Weights of a small transformer language model.
Size: 16 layers, width 256, 4 heads of 64 (1 for keys and values), MLP 704 SwiGLU, vocabulary 2995, 12.1M parameters.
Architecture: RMSNorm before each block, no biases in attention or MLP.
Training: a variant of Muon for these matrices, 538M tokens, 4101 steps.
Each number is 128 + 24 x the weight over its row's rms, rounded and kept within 0 to 255. Layers, rows and columns count from 0. Numbers have three digits each. The size before them is the row's rms in percent of the matrix's.

# layer 2 MLP down (transposed), 704x256, rms 0.0255, rows 531-567, columns 0-127
103:130137132156118134146120169143141145132133131146150148163136157149131116129133100135151111166171126134099100146152158128156119101140112145162105135123119133135137111133142149137170093105131119116105143117096114072135132156153140116096107107087110153091085121121095145101154094125110127118114101107132093102107146172127155097128077112158118152134104137142125187141115121173147101123107
092:106113120119108136132129102109107066125131073086174134134122065105094136146151149138152149139121157138147150149097125141167144124141099113120135091165094113090152126151118101130136125126127112154153161168153105100082130122136150144153109102158140097113085127119106162131106116066114121143136134127119112164164139161168088120105163152125101127149129137113104114172119149058122137141150
102:146097095139144147136146152113090145104112137132127083112128131170092129115129125127098143107085150133127118159112102158192130121133132099123148143141140135124135115110101120130124122151101190140088096153061134120131091147137145123083121154125155144125124095162113119123166117144153162151087103134158152118148082175161149164093131116148156094145121144083120105132096148172135099133112
102:143169134143086129106095123183141100106147085154130122166131127095132119108110114175152141114106161137136140146107101165146115149109131117107146128166158119138143139136130170116135113114138158134146128091179126126121175185141127134141109126164132144122166130107105112113131122078091120149098144165179157114122083145167084163103172147138135122141109125145173101161168127092137122108139
099:134119127117130107103183154177165159090095116115157104119111119148118145166095139128135134115131121123154114147172096125102164167111125124107143143104108147140120153115116145149146141134090114088127134181124149124086136122153171120116132138104137199109143094118163080150122144098136134085099156144143118122158119109085123140131135113121125114138126168153113131135119145099109164102114
102:121186127133123111144122135132140116104146121109192114119156100134132090115155098134147134123109120096100142166099124128137130116158143119127064163149139176166131134119114112180139149094142145106140141116154169110127148114149169099114093130144144118082091117153140130111132139078107145184106158119134115151142176106113156150138127118129123159148166082104125124087101141132163153134152
096:141134137117161144096135109142139117130094112127142100148086137105136096112094158124151119148102143160151095128120161119116088143138160136141163129126157147132146121104128112106120109143157143111161108134162138190178083114121128129140130161072130140118117140105126110137161115171108121119101093163130141107110128132148127135116123141089158103157083108158137105139120103102165139143147
095:101096114129150125125107167155133088139114165087056163160133115108122127166168134122113183151142121121144093159140117146160087103114133105138104102097115140123134140106113161157109122167155127133123141158153137123102111128148103098127100132149116093153107138122133168121115090166108114141158084126128105112114159148155104119194089151146092102140152139164126122131087123065100153100134
094:118147141108076117122119099172130112176147103141106081134156105101100151152128120136120070118116115165088122110120140162136119119115130132125164100147090134117157138157134089154157127120102117158115089114121132153142102142114132076145139115157059121160119120130175135116135127135142144104119119155118133152140131115103126108137101134155154122161128153137090134140119153152145103094108
098:125070117135158124087147139132101166106134151083109117122138124104136137100095109139132191096101141136144140150163086148151153135126113137115163105089135102116156117114126069147129149114120110107132154117132080127135123119115164096152165151111120101145163139102132159154164152143096152139108158147110143090133131138114108098120189109097150159164131120092140131117170082115138080124111
101:138132128146097159116140155162128135113079118113128173110137116138133101158110100133149115144126173106102123137103139100139095142162099144166096142100135115124087115118137135104089145117139155134138154152134121140135138140126149114075121154158110158167170163139132122117125118168128156148136154183170087120114122154098075068095156150140126118109126142165089096104139125138102161148113
106:132140146128101150141110125142143106132134144148160129115053123119106138098131153119121212126144127076123102108125112123114130155158117126121122099131086114122134137108165139173152071100188123143184164169120154150131125112114134106131118150123165111116112066134148121129172124124132119125143115132097130119138114117110113146142152132124194081108110168085089129134141134147154122082154
105:168100127138125120134192095152149141115121130153124126144080096142141116098127141136108209137121162103164143104124144108136127108154149133136147142125106144111162135130151185113111086155122121120047098125117166135125099127122139083129111134129092125129140119170177107144155136121127117113104133105141143132117149141137094146111132109108164109096121126147120134171149134178164134155170
100:108133131092092108144114169118120079110113114116081116107133157121123087127178097115137154135142143120127104142129132073148102117069091135092134122128137141156106097163096162181108147090114123137155161077110114157116138107128138115158143130106112172137141108087108140092129123125083090129166097137160136163143122108134115146065141124123149185123092117104134168119149129082083125121134
096:128114111105152126107123161109142142145162114147096166156128154139088119125144155143109057126091108164106130073146125138175131131117110115089114144170094118115120156115142135167107114141148135119152106109115107150158112143108149160127124126077096101153142108166104101086115138105155105129118130154163113163164164140161153103136107112136146144137115178096148116120142124127131124135081
098:111079145107109125152149152141129134113118114133134106122112106103105105153142135149080237101102131142111114128126127107163144141146181139124105183103120120110125141166158128181108126139121107109156109112114070131129147105123132096131118112125110147121143093089122141168138128129137065101138101127152102143143154144126103130164141169107124149098098148160121118160195154143088144176135
101:080110126125142122123144117118112123126163135152081092118093093097101128151144136154130115116143108101117149111155146118137098142140141148108122097114082139149142105127134070150141160103142135125214114109116152132174104164115144142111144160136163116165125117118138095151149158137107086116147145121143116103104149144137166150120098164115128136102141135126139092080167129113123150132112
097:141123118138201128122091126167109165119097097118110101110140118157167134092127101153116107172105118118131118126149099123098169082091105144127126136116141100157122117162172139142120099127123100106154129125080182098184167134147159141135138150134113108130152166118145168089144133137127119136126115085166138142107148144143161129131078120146144090152105095127093136139172138172141116108107
097:154121162107155052118108142112142165139168117142170087163118142074127121142143136135113147133092083117106127130111129183182104150148100112127146150157138143152139117136090156135127111134149117134173152114147144135176164122107108082111154114146151096111148113139155122118121058125119135108094145115119144144094097127128101151134112158123131128116132114088133158125129132121143120127131
100:087097172133128144113093122106103096134147140126154118149121134152112109114092138129145090120115137100095119131101101126137102112171100122160163117154143173153136137113149158109141142152183128116114114129125103135097161133116131090078157120133152128129125151083153126133115032186124103149158147142174110140155102141162118063135105090142158151113154085152113146129118127161126168120100
097:067098114116145111100137088139129131123160163130129145149123145161169109086104120176137157102126125153125141101122090134122123079132145134111157105139170152089151120174131134133096144114129101149150128128086126149127102132146128105125137142142117103141185137118134149144086131121150150117115112150129114155115131100086154098112113142124066105065166105133119168110151154101123141148128
098:163129140122150147203077082096144166125081078104123063134165107104187139108105135145126072136140126148130128139097066105045098113139140156139112148075136117109156101155103123130114150114122145118108153150128141138109132099091144112101131158116149127111145156139113105099162186118134123148182145134157131142128106170134121121117107137130145171152100130114105104146121162161127135145110
099:137173042140147159114161133149171125125099184121139093149134143169126124173136156120120094132113115105116114120128102131097134093102149143125100145155126162142136152089088135141130159119079133106131136113112078129150137110112119137159125140094075138108122136111112134170118100171102119140109165127094143098124135113120141132132090105104125186172084142147132135175120133065142122093163
095:144102130109144119092178090146124174133114157179122101097154107130139126125139120139102072138146132143138048127105113135146095137124140105116119158132067141095130151133098127114133076104128142172129143144154120128077127142110149108159135108166111186133082158128139113114135144120114117120140167096119110155139110145128108094148154127145146167130132166142130142149100139147118104169113
103:124129129125152116128088112148134102111116140146115134163157132123146131148113143109118026130143147096165124120161093138093121107103152096133131139124097159187139141049142087111138122128136148125101069094125133110166113150109116171111149131156139124144098128134131055117159147121124140126124121137123134112129117135162069123164146121137109129120110144130108132145124130103138127086124
098:109120110111155108155122116079111129108120101159130157124169108104120103138103142130137130153153148126123110169111126158126112190134084133138120163146093125214158134148211123148150189147141189153120109151110121139134111147079141135104144113142153130154086135109099072154126134112137121147146122149136103135137141135148138126080122144125102090142129138151126129123105152139188155088122
100:105151179129087145120142156132121114088121135109091126123156154117123137157158091136129195099171118168157103114122093141119071136125132139117140106127102099138125090143071103102162104115136084123127094112104110146142133119113106125091108106122135123124181127135155113107120119145086133122129098146123151115164141122119147133122129118107083144113154109102145159091168103098135095145134
098:074125091127134100125107106089109132177138154181138140120123102128121145114143124125120100093149115137101148107099121131163154161078139113148176110102117119068090118160136169112161153165168131133104091133130130162108132155101121076112136138148104172126146106137104121128166167150148111112145163144148132069126159148117113099089104121159113139101103135160112147113136130128138122183104
100:160155096135121112097115141119141150129168083108131110152126129159134142164094129118113107147131118118087104136158125140128140149139124108108143108123143144126120135081118157083157134197135117150172102173125166152104131161161105129106140156108121157132106147149108126106146071159166100121114111138152096141132137120130191111115107165148126101110125145111136114141123120113168142160170
101:149107159128113164103126164113136109111109075119066142166142102116166123133127132138121144126096130126141072098145132168135103109102148103115099140125082105141124132135170081181132128111143158120119146134130128121113107121105103144149120113139158080120112129180173090114132156181143129151113174147166125125132154155130120123178112134120130126158117118141136163133115114107110106108158
102:131144141155144141130102147123108111092139125109160142170152142127160121121093157137167103140103127112136123125103109139132132086097117134178136162163154134140113139118125112075104130144138130114143112114137152139143105106149189107160122104124090103131128127114094142127144150145173107181094110066095118153177084171089098121104122121151142129116148090124138107132130138203121112141128
101:121123117163121132149112095121105142113148121108136145146128112160143129108106159141102153131154135124164163136138106120146123091180151080108131132098146071077145149109046132135119108113115111067112118118125130171175115108164121099098123131168111117116107137135131122092144110129195105156138076134161153162151160107127142114108113156145173147144140113172141100153173151130130109117167
101:163132165103111137155117110139138103147171124099144119113099126121140137148105127115125060119149119118202145102148119124136129123140143123092146119104144124143099101095149086122120152113131145175119122090111112163120118104066147107139128119144170134094111141144097092131159143116100093112087080117141179091124102110130174151127105093099165167133134145128114100126130151107131134145129
104:128167147125144160135131129132134141116132125105149113092083130128132070158130112121107089107145180120128118102127149109122110126130157126104131098117122081086151115074132108076154132145155124118159142122161156112150123070135121089171149156162147135078107101151137116181101145135104147116156101126127127130119136168127108177148075117147151154110171143111137133150139121175119154150123
104:141158156092158102117140153159110160135096119122177121133154149110140133109136132127184119154178127119165178094132108172135106151140151134072117124137113110132144122083125173105109160185131098104113116162139136141152157141131107112158139098105128091131133129123107118124105109175118157137110150118144103124154151110150119132098101106100147104086120172125125127119126106151089118143177
099:142085143134109122161088126122140117101136068117136159155119163152111137123156120128126140108156126114165126118119132091114128111119139109122102138105129143107139111117174137112216126158123127123120138135129096122130150098142124169094144123141122076132119141153142124122157126131109158159136145151139159169153152108136097150115125063096177173146130100148159089113129094154150110136124
105:134150136133129150164140167127105126121134108112100121186101122131158114123105117118128030116118164128142101117106118119123111158116178125144095121135135132150113142144114145141076126126108144125145139143082129121156126104131136122138131154136127178126129157121096173075093109150149105082153107157119137129139121135112135163089154093123137137103124133126182122095158121170159127167113
# layer 2 MLP gate, 704x256, rms 0.0761, rows 532-567, columns 0-127
095:111122126097142132108099117080126128149152168136130107159169088126102111089107143113118119118109133109123152134146149095161193134162104085154122104102100140075138140143121127095151158139111100140072130129160091141120104137119147127132098127161127159076108098122152130136154164108163132132110133103129111121162113107132116165102109147105141145114125138115137121108100136123135141113161
105:135178097158113134111137130158133142131093157153114132098102119137106138113164108126117122103146156144138121115161166136127146096115106152117116129138159146109125087170098088113145109138177134120111136141080146130093117142130176156114113114150132150088153114111166110138149149132164120091136141119135099153137099145172143147121145158137119117080134141081139164110165103129135124164111
099:132187124158166149101114172134132130113110093115164118122125097138159126118126131169143115112141166109117142109109152112114132157085158137113147142098144123148124093159197088120116175130134133127165112156150144120151127143170109125138138126173092149118170112103122170130127137107144162120132104165162147129081130131162108124102139147136145052137137124178120092162143144109183109135121
099:108125121142135114140095151117089104133112121135136153116160129068141139127154159148147149133118096097167144114099145130095167097143141117159121071127120114118140130106131116130115126084076146158090106108113102090144168082109130163099158121188089112118134129156121141107130103114130162144173143154113136133142123128141132125124137084138125114125142108070128099125156123176143088154108
102:162099121174115135141159103146145149152143106130150165135125150125115173112116130118087159130138117137173107074135137131135109187144092133117127141097122095129155181148136178123133143160112112164097135117128119099097107131132102153120131139113129118116156156132143131116126137132149123169116111106143097151123124094101091122144108137095130107126102123102153143135174127117093105136137
100:136119139129127092114135171095120133141139099100099125107152124095143117110147148143137171156175178121145122125160134144166124122125127126094127152116115146161099144117135101109124109149122144113122139146114129105127149124117148126138132098137152113121112132138152103143137155172139118123104172101084096125108136152136125123115079124082085139105157131135129122121138152155099076112128
096:140113139109138146116171124156163104174114092151124101132108118126158177121185123130128130114129102126148135119104117119134142105117155097169098146130140085161111170166101090167139151116142155159142140107108095106141119131113095119143149095107080157117109119131152130107105102135102129166119110126117167142116122153154126106116133129136158116110133108189145082158149117118165110113108
098:160100119137129134109127101142101152117149081124135143126143118105096145093144115157082123132185123127149172136117105147138099135114142138142100107137120111160097107107121159168117149113131135117113100144109144080111147124158104157141131113096120137135118093111105143157135111157123087140146110115076123145116187149145109142158118106138088087101152122133117179110105117136099111159109
102:156133091135141139081195135122144134110158116128106109148143103144114153150172146132167159106147167117148121107136086137100133113160051130133163105102109163096125158168130192166155136155086113156133117067158112111126102155168148110114153126091112126105160138134143137152134133099134130184135138114106118142150113135139109118168125124138103129114131087123118122144114096111087122169136
102:156091118119087112103149115141062126132141105117155092121132104103157155126136104149160157108093108155156157147155145097113144134125162110114146131124130137098128135148134099121147126160130124094134148131139136121118128100143123155164127076116124146142093120148109135123157137099124149084120114169118133133098141100141157186109112120071171179105128114143113148114131131108143146134128
107:115097180105161130115121126111164128144131134108123137146128163100149098139164082154140115150143154176159146140099157122153147171119090128131139107139102110135160102127119089110121150119109109126112118099121146107117122120104147090116147125110104129097162169133148208130161150165106134137103141097181116092135096083113151121123070132116156123126157142128130134118159140163138145135100
113:136110133157165118156103108129173117122127109107111118149149112108111166124105111133112178146144133132134130080109118101171142118144088113135130147111134107127132149136098098101141117136115149135113139131125084157117142131128137155132156122108162129146111083175118120130109170169110097153156145089160114168112152160122153172154118118106163105095114104146181121160149119169121117133145
099:130135150126163170111097139121125116153129122112100176145128143079142125152178145170124106112169144145106176142122125103123103123169082122133128114125136166112106084136128154133131127113173154153147112118119119112145124105105090125130093135121103140147165161122138104150125062160123113158161126172101080178102139138109166142169164096098137167138161138123130082088129128127127138163095
099:145148121133131158154178120106089164101094146089132115140143136153137137154106107141110136119143154125118104132122130110098101125115115125124185127093128116177133150126104115129157110141147162101117139099138156082114176147188128111169148132101122137150103118162105124153118185098180116104134132123083147145127148143133116128106094155132152145144146139129147134110142137078125122092156
100:150129089141155140117071085117166146155167140119106094096174141140108146151111142136118116151135130132107135118091151125126100097099100107117111126110125083146179131114114153126086158137162147139136121089113151142137116105131117139107137110154125128139108150134167124061106124090098123170126138157143169110128134144123147120093116153160092191106176092152147136134084145134133125101115
105:160109126115114083131126113098106118142152169126091129115148152140144100129147144107129137135144107131086135126149122115136170124082106112126149129110117085104126140095125144144122079124143134167082130113146084098138179132139145177091176129138124163125082149100132117104154144117147109074117141096102114113144161082148072085184148103152128127103104141138148154155127118178128127121086
100:126093134139157126120121102101155169134163089119116132089128160161135129134141158112123141170166150134162117138130123140156138120151126117135117152086128082178140129126142121142134072136110104121098122167150124111178116111125111121119165108130122103116149124152200144108129164113113134163141077165095118143136151143142173130135161163093109134138109130105136130139095139131169145140169
097:138149134116156122147170117149159167123142128149134100119077094137114128133110145118142154144156148140148120087128133125126155124150161161148136191164155143140119139108136155093123158130153049149115130153117135129139120125108160121123098150136133155121155098104144127107102140149141116155140112137131101162128156149183169099100111107126152154099126123107164101104104075115097080104134
104:177127121171096093117153115133124152140138149111138137135119124127123130121134096149162137124177142157155118099138142146078142116078102139106137195080107137144108140127158111119118108142088133112115086096101129181052089126160162117102123097095139170134105130157144123176141136141111103106099141174093122115130129118151098115100154117106108102126129138149138136091154132101101119104166
096:127117124120162148120137099141147103124120170150130114168125119153137136098115154088153137143152153175102166114125164121122133123114104137129126137124118144125136087153112078149120112145167157117131103156152141172125116144139122117129141125117126137142101112146143152142137154126125122132178101148151109146106124149117132089098107182167083088158143131165098123119084110149131113163075
099:134125192128102122124149140149124105138138123135110129074111149146140144099144144175079121133112083162121091133060153148145125119112120117180120165130109124112122127106173104127117142158129170131125128121089113142108109151152131123059102076155091131115116151142112115131128174167107165129120098105186151146095119098136142087128125108153122108117146105128092174163094145130088099170101
103:109056148134145111097110162103126124148170075105096115129100082094131139099125119174125110123156109117163150119160128105123112138172137119142108113182169067102139128096156106127120117098113173102107127141125146133144134148145092134095118103108162117135149152136154104171154134145117161088064163098118126150124074118148117107128145121156149115113155112148146119120112172132111091133101
090:123128161120108133123115103081155092065139140115150133109120100111144125106133132128128150115124097088111131117116132080120120174098115093149119102083157111149133148089154094092130096120131172116136102155094090106105115146144132148094104145122137109117071104111122130106161095123098133149155150160138143111094092118100113152084116129132143126087131114144168115135124129116116116092137
102:099103129150153156153146107093144103117097094148166079112120155120144104101126150122150135102089118120103146060076143156104130106111107141152128121129119109128113080159163130159105144090110115116118139160145100137133147118151143101148126135135130136139157128166098156135116123131118195129142139157117140132129125140130124085130133151145106074088126151149120135158068085138139125094083
093:175152105151134096123106151110116131158151133094138080125133150142153141106147139115178124142101120129109097103131116162170150126135138139097164158125139141113102104129134124138138120135146121111110113098112132133130094164179088131179118118132109135131162137139144144116096133119124083139149098155141099111126116135085114150099118141129122132088110129114113151089156114133086085143119
100:144129113081119112117146123111140130103131152116139138129126128086103200108149139121166107161155138124101139127151119151137147123135118070187153145100130128082119111128135099120121103117136168096138167108156067123136138123103122111130113111117122143147107181121153154128130125129166122126097111122180138135128122101135106103120141131123159129150135125125097134165154101092133147118120
096:142130097118140128163118143148096130147132159108154144137111149166120099090122152149127140098146144116163101077135110131132099109142154054130114149086148151121117132141154113116117140092125110133099127124151132126107119159126098113141116151137169155087143132132157159073143129148100106148118143106098134129088109165147109159138073112157164176103128143142125118116157164117143091122069
099:157176124144123097106146124134124086109117156176132145121127099151156101086108123099138079144121142121128168111131121123141167123160146125118102132124154093112122095125149130137135126125124089094144119093120080103121121106110109160112123154122163136175138163141126132176101120115119139167145114159129113098124093115148080159112174148129089100166158127111132165131124173152132104160137
099:180138130141156117123125116128187091172150086137131086127132118124111142068113142111124166144142114128089126115121120111120105158190100145142129121157111079165120142101110088104113101117103153142187119117112124085147103134106119149155126116136105153115118113095167140163106118148111128102113090112086115140107140139120105135152154111130133104148153126122077122114141128145080118127122
104:130118120148152121115154094109118095130143124161102171166120135120152139137141160124114127133127142181108126156189103126085125107127116108114134146136127135067168106125109136144105128185156109147155148111128107120179149096115182139127133152151075115116153158114111121124093164124181108145153093081133113141134112153122104169134129139108162145157133121127114111123127146153082167071085
104:134151139080154160129140137133142174131134137142076160157125116094165125135126138171137113170122152126083148110128153148127101143117175122128125159097158094107157084161157121095108121080152193125096087104097194147098106117127116119123114150152120163097128135116140150130111109155139118180111068144138122121136082147137066148099174160121114123118071107119146143113146128120119185124115
104:150112131159079072113094119163132128139161144101103108108130122110161105127118104135146151121150165130132146134110139103115175145134164122124111135163146090170117129086130114062155111128145152130148125129119127120130107096108140148139102105156145131054118130140145120132137146132149099113147151175109127112153123115119169140119112072117144197155096122122135189143119107135125140148136
102:132086125111110100115178108150118085085122155116125117126132107113117128135130122110107109148115137078146158084125145135122134137171114086123158109126131134119131117117142087119086127133114153132105158158128116133115117158124111075144133091094118152130116132130158157142115127103102101179125136110133117126112125120136109141124138115166147106116097134154158154133142110134144114113082
103:120123110143137095093151082116161133126077129140104164129136142085140100151116104118154083128145131134135167106136162159110101092161134117129129116104088109153160170094143135100176135145110111134125114116144038132107161135100108108113111096124126135131111094145111059118110084143077145133104142112176150135125126115123084073123150162119138114127125124114107159158128131187096129121153
094:119121122093100075091164123168163134135131129150117093107096131111115146173109131144148114085139116145143102131119122151116096133160126121135107135146100166129105116125111125129106100117120126130119121129131165173117147140125126119117131151109130094159116164134122132154133118137081155142108117163108159113173075139133103089117118175144127100137093123146133136138099112126127131133140
100:108134141113091133130121183120123122085086105137115123148143101152175103092124107115087135083086104151069172118139143161138105105108117132143110128123107150092120149079125130111132061184146101166159158107131114111153132141110107112118101102129093097164118103128131122097144133111105128163117077136109145122144136116111125095131119108128161115128129113135159122117142134129093137160129
# layer 2 MLP up, 704x256, rms 0.0761, rows 532-567, columns 0-127
090:106096129084133133102136100087131079149142123118104127117074059109089113067125117088135107157158132118091132119171105097143151125143080079154116118119111164101108114099119118124130119102103112110113148148112102122145105136127111160150135146099132146130092138140149131153132165095124140107115143144116100157156113117127111129141181127135167156144107156139106114100131126091120153116141
104:122112123106106122125104161137084139104113130160140128135113104134144113127137097153199098112088167178077139136119126122152065117078125113157120109112144122119092150143177107151074140116082114159132127135124130124124153148123124115133144083159081101142138111137153133127112120146123137128089104105080152068144120164146123106119131102128159151144188159132114132134095139160117126111142
098:154140121158142136093117175105116136097099120150165132111095133134173099162144153150081122137187139088108143087122139120138101161131092161107170121110102106147111098106127100118117108125139113079129187157105144073179160116127121137152148123181110108117136142166165111130137144121115140123146132170139123158121127140119130093122103128106131106134103154140129058139130133118135136173099
095:146088118099157145103108137113154153084102141093137064132134158120140132140143151107135105126122122162138144126113136092137123174158122117123174177148149157151137062122130127117122161106146126124110116164153098106091111151132125112120121096118109132157133178171141128150140142138106171122127155112183150144127154155132097114147115120134126146180141125152151156130117120141135148124087
107:106149122185129185143099127093103119077094123084145124125147109119133099126096104150092119122116107128149120149166107082137198129152160156135083157152160129150165143160115097151135159082154145116112139112113154092099133089085169095131109120140123148149117151111102098106114125105140190121106129126124100128130141133138129111127163113139142133158201158143134102103095126113182146148136
097:113133164109156124136139156085129160102123114088129164127127119142142117090165150169147148126128152090166136162108131130137159115153094123114113131113142147158127165097112113162109106148132126142121145080108137105101130129086078126120127119177110105112158164118166136136083130153137120124131195135153122090109169148106120133103100126074093107134126115120128161160131160148107099154131
094:141110141132161113091125105134147144168131100129105138144137127145151189107179111089153126100117126082172132113090110100145135067127140118162075132152143081157141118171133134158130121147137135132155113132108095118150106117127141150127157084120082134115123167156142126114117145158126143181132105090161177177129127143174124109111121142107164132127100127160133100162129137147179113158115
100:153140085093123136118118133119130125134116113155135110121103142115115129131127109123135101129119122156144117113119123090106157095140125114137168128107127149092129150103156087147139133117105164170129100086123093151159120171119153092156078158141132118160132147150114132150117127094154151112103132174111140120129086096079147094112138123154164089184103167121155132147149149108125141091157
102:144133139197106127091153116118126141112135117099072063116139130101119102118124102100187112118150100106079084123161097125132162116142107137097187123119127124132148131134100141133088157145110104137123144113150151130113114178111122137123119115087087123094148158124149102158171130138112086154096108118092156135158094151147128073098109104148121099119082119171132148115127087104134154151139
099:098151130139125135127128141148163083139121143146125134131147154129133091151106140108092113129137161114125118120143175139122121125177154195142095067092163090167120109144119137149086123124170154111081114122129081089178189184132117131111129121185144145141152148153116123125108144167130123151115108106122117117129111156104173096122121119119091100120145119181087093131131124124149122160108
110:119153162136095153118150133156147109125115122125166139145095088110135113112149168108123123099138127115110159131116145118103089138112133175085124140133121121124133106133145175098129106113154161100168102154125145143117076132136092144143148123152178127115116099129130116125132153116131120151101089145085127147135151131141181145108140100165069137082114161133126134146105156189134111110138
114:143085156120138099154140089146166156099146135104125117163160102129117192168066145115121118143184144148174146145137105133130144107181101127131142132148136152116171194152132130072112101111134126106081088117140115115136111070117123143140127121120125115130141097135134099120127168144126113128130165099181128140114140115160120176138147104133117110128099126139186131107132124188165152102169
105:106123139157096109159071157128130110150092142127162125124129145139163122121152085107099168103123137123106123123102089110124097140092138149116096133148063122123069130140097140125129107140097098138114137103127144188112117196150168112118189102124128083157117125100120172113138141101107112119123144130151162110174060154131109122112067149154144132115087108174107100121162122126148130139175
095:145117131105106134105077145110151137158133122197137156116132124114092134110143131135158122146093118148133117093078104177177152113139132153127072144166109109074119100131160114113135133132144125134139128132128120148124119147060131168095101122153103095151134129111103107107116086140109117103116117105163101138166114133138147103125129097130115146124122107093119088140098134157124143158115
097:115112088140094119168110115111098126125109125108111097101086100091116138134100149138108167100114123114159137141168130105130130157138167111124109173117139150121130126157175120184115117139079158103142133150100113133127113092133106139126154147118102124095142126106136142187135148172133152139087136110122161118117144124180087142163158175157180110138119201164164158116096154134136147103084
105:098119154104173116140108142134154119107104138140141141100128080133095133173179157133122124172169136108123156155143169144117076130127124113101137109123097131161157107161133125118143137137137139142159092156115163159185074093135183153103133140123146098183117138095092089154145139113105123136153130147124137104105101146093144152144120138127164138086140153129116154140161142111123137112170
100:113123159099132106126118134166100144108138137145106160137138094110157113114103088127130120137131145139077149116132091108156114160152144132143133154166136094092107131100143150139119112089146148135135163080096135102119161188151141121134118140103143170155124183157097113114121139124098068117123129101113136112147151110149143143144115139133133076129141090142143127135189146127118092097099
098:107133141057093138158161161115114103103114144076128114151125174115119142162144145150109130113140126143131117140140116124093163144104125149142151114078110167110154158140156149107115141165160121120134168133142103123142126108117107166131127112130165141131150111117115116086063105107175154086115109139136123122137124104157117122144115198141136125159150105138088153128125127127154099163130
104:102085144109144164145103142144121126135131140157138083110106135122090143103127137116118097128116133118081092130117140134170105159142128121136125125110175118128128115113110157114156136066135145130141140105134149096120167169128131129169150135134150104120139132089092138097109076135122135167118062112172151110133115139154094116127079080140185157136135123115123150148107125095143105133153
095:094092143106139141164156114137125094110106153138137106163121132126110126137088192096163150124160138163121155134122138121120109114112113125097097133121079158111158129166137105130104085136205147116126102109127132161113103101150121084155182160139125146142128104123129127153130111127073149160111145141143127184138137145082131121154093100154058081108131106139176087136126137097134135150116
100:135100117071143105200110122120146175177088086135161112158145137085153113101142118114114158129198117110163126162143090101101154119147120171129132122136124130134165159100079148113144123118118123128129178140152153133141135126124165108134129136132154096116154088117170109116146120105177116143160140141114094160117093082101144148174145143130110143129085110103122125152101146147112090121113
098:113130138101154141116138133112174075147099148175122170127179157149079139132110145119116101146122089115126172114128127123125130132137191130172098109171156111130134142158097142193119145138127108126137149133165118144094135092141135139174116129103149123150133102144148150102098149177139155112180118123115127070132132137145102142076117112108110107158135117116124144139135139123146117076179
092:100119104173165124180108154155136157140127154101137122150158171141132145123141149131138148133119130129136110139135096145124155107189154145088127125172105151111125109138126146141112116152096092148090135126132124121111113125126105126171140102130130187149097188129119132164110119104138143063145152126099089112102146126116147140117115097134098126155102128101105126105167142138099107154098
104:111101148145109105126151135117085136124109139107099124164154136119144125100127127097139106120140133104160105171144104083105128101152138124146127148122152177142156144145126142130135137144092097111170089124126174128114124101154073125101076127135116129145129117139163082181144124088160124140048104116149110092166142143135147154170145127111139139120149137123129137100187147147136124130189
097:096116114112106122156135105108115112096141128146133189116146072127096138180119099128086150120148132121136157122137124124073152157138132129135081105127123096155155123126141096115117131135123159127114127125113110168114164106077155123087150109096175092116138126166149137146121134117156149116118126139148154136124133129160117133134102105152137099145119146198145110114099160107166205090149
100:133157164150162146146172158140116115131148117105126152088124160137155118132086105138154164088066119117118085071120088156115131072119149136148159130127164150150163161117135102118126118135134136127129126132097126172157150082141151131097104096146147156129138097105138111106098136160127129166116152142142169132170153143118138127144095104081124142139127092110134117135176107142155089147120
101:143109125161117139113131149113167101108099127105123143114145136136125102098103107138118116164130141120142107159148113121119133095189137127132147128147120092103138162070153144121122124126171118157124167125103100128117121110138158149139139082166123108143118126168165126108100067129104104113122095125110094137110120103149127147151155166166086073169144130108122147152159099128091130109140
100:152142160140117128152161117142107165107131120152110143131114161163137123174127123136134149155143138134134124115124150117143112141131125129153155112157070162163182173082115175187111105130144137144124147120130148159115122163152123106128119084115170133120115137121136136102132109136124135128156154173160129161115157151142161070143126133158131127058141130108142106091154108113112115141119
100:113101135147122118117117176097094142142151113111115137139139128094127125128116123108107132138114128104132103160130160130130163131144110060084106127112115114080117114156120085124109111092076140154083162107089116114144132102119180164186107132155129086119119112148113152111134195123147151154134125122119163113135144141116124118117170130115126153157126122124133119159140083098148177118110
102:153127121179111112139161119130097113134124123092159123151133107119165152113100130151176113120081166148145138125125124160119108112149155132145095074169188118168154149153138163140107131135135122160132133094137113082093124123123131122185175107118118103114153170155093124110164155133162081097161116085104099127141125125089072121108158171133163111120144125148130117155150059138143124114162
106:145121131113124105140107074175131157119144126165106160166138169144110119068126108140159105115114151138110099089118116108143082143134150149088140137156143131098114145117108116134098127190141134128132110164124132118115111118171102108115100157135141124134083146140119105101128094104160098112128118116154125138147137121128146108095130124137159171119127123135090147135121129142123130080144
101:141104102088157147089163097102109137103149114154107141125111114170123133165111130125096112150158098177113126109128120113150083119105096110133127148158103137132140126112086142165087127096113127175107159142137133133126118136114158123123123134121125133111097133108102093120155151135120098115125087140149163133133145132177137117111149117140108113131141121134140099180109143101142086146109
108:158120157155125156127145114140135113097114129071136110136092123113113115133128130124082125144145169138153118139114156118153114161132146117125129141110096096078050108108152152153144111141148111107129150129149162076135162080137130140127131159140151136102109139177145106201105153160079118098101154156126167153141146162110139162123107141107096153075187153119133120135138190149127096141122
102:130137172123137187125137140129148113116151102158134108157146143127143106137158137137111159133097165133172130140158090136109109105152102130182144101171120169118128122124146138134142157179122127126110115096112145127066115125105125098113158153130082155106111147136156158165126137123146103106151141130122109158109161178179140102152140117084130121109169155122146096172129138094150092121107
093:109133142162134124134115113136156134087119119109146143094138153154134098163146096152142126162108161119125109167105137118124118159149092086106093147132124119133126125130142114112166180116127115146142171140137097084126115125133169136149136132140146150149158158124111136084145094098146097142105116106147152148130138131150136130125150118133157158143119169138116135120149095131135143166078
105:164135134148075149150111129122131095145139125151132095172093161115176148123142144141124115111119129150202101111133131160094127141113106164105099152162101098143060099119126121118128156126140151121133138147082122129124118162166124111127169124149158100102110130127101135109104137093122143096104106154111130121104126134146105094118168142124120134099126141115163132119111085148176137133126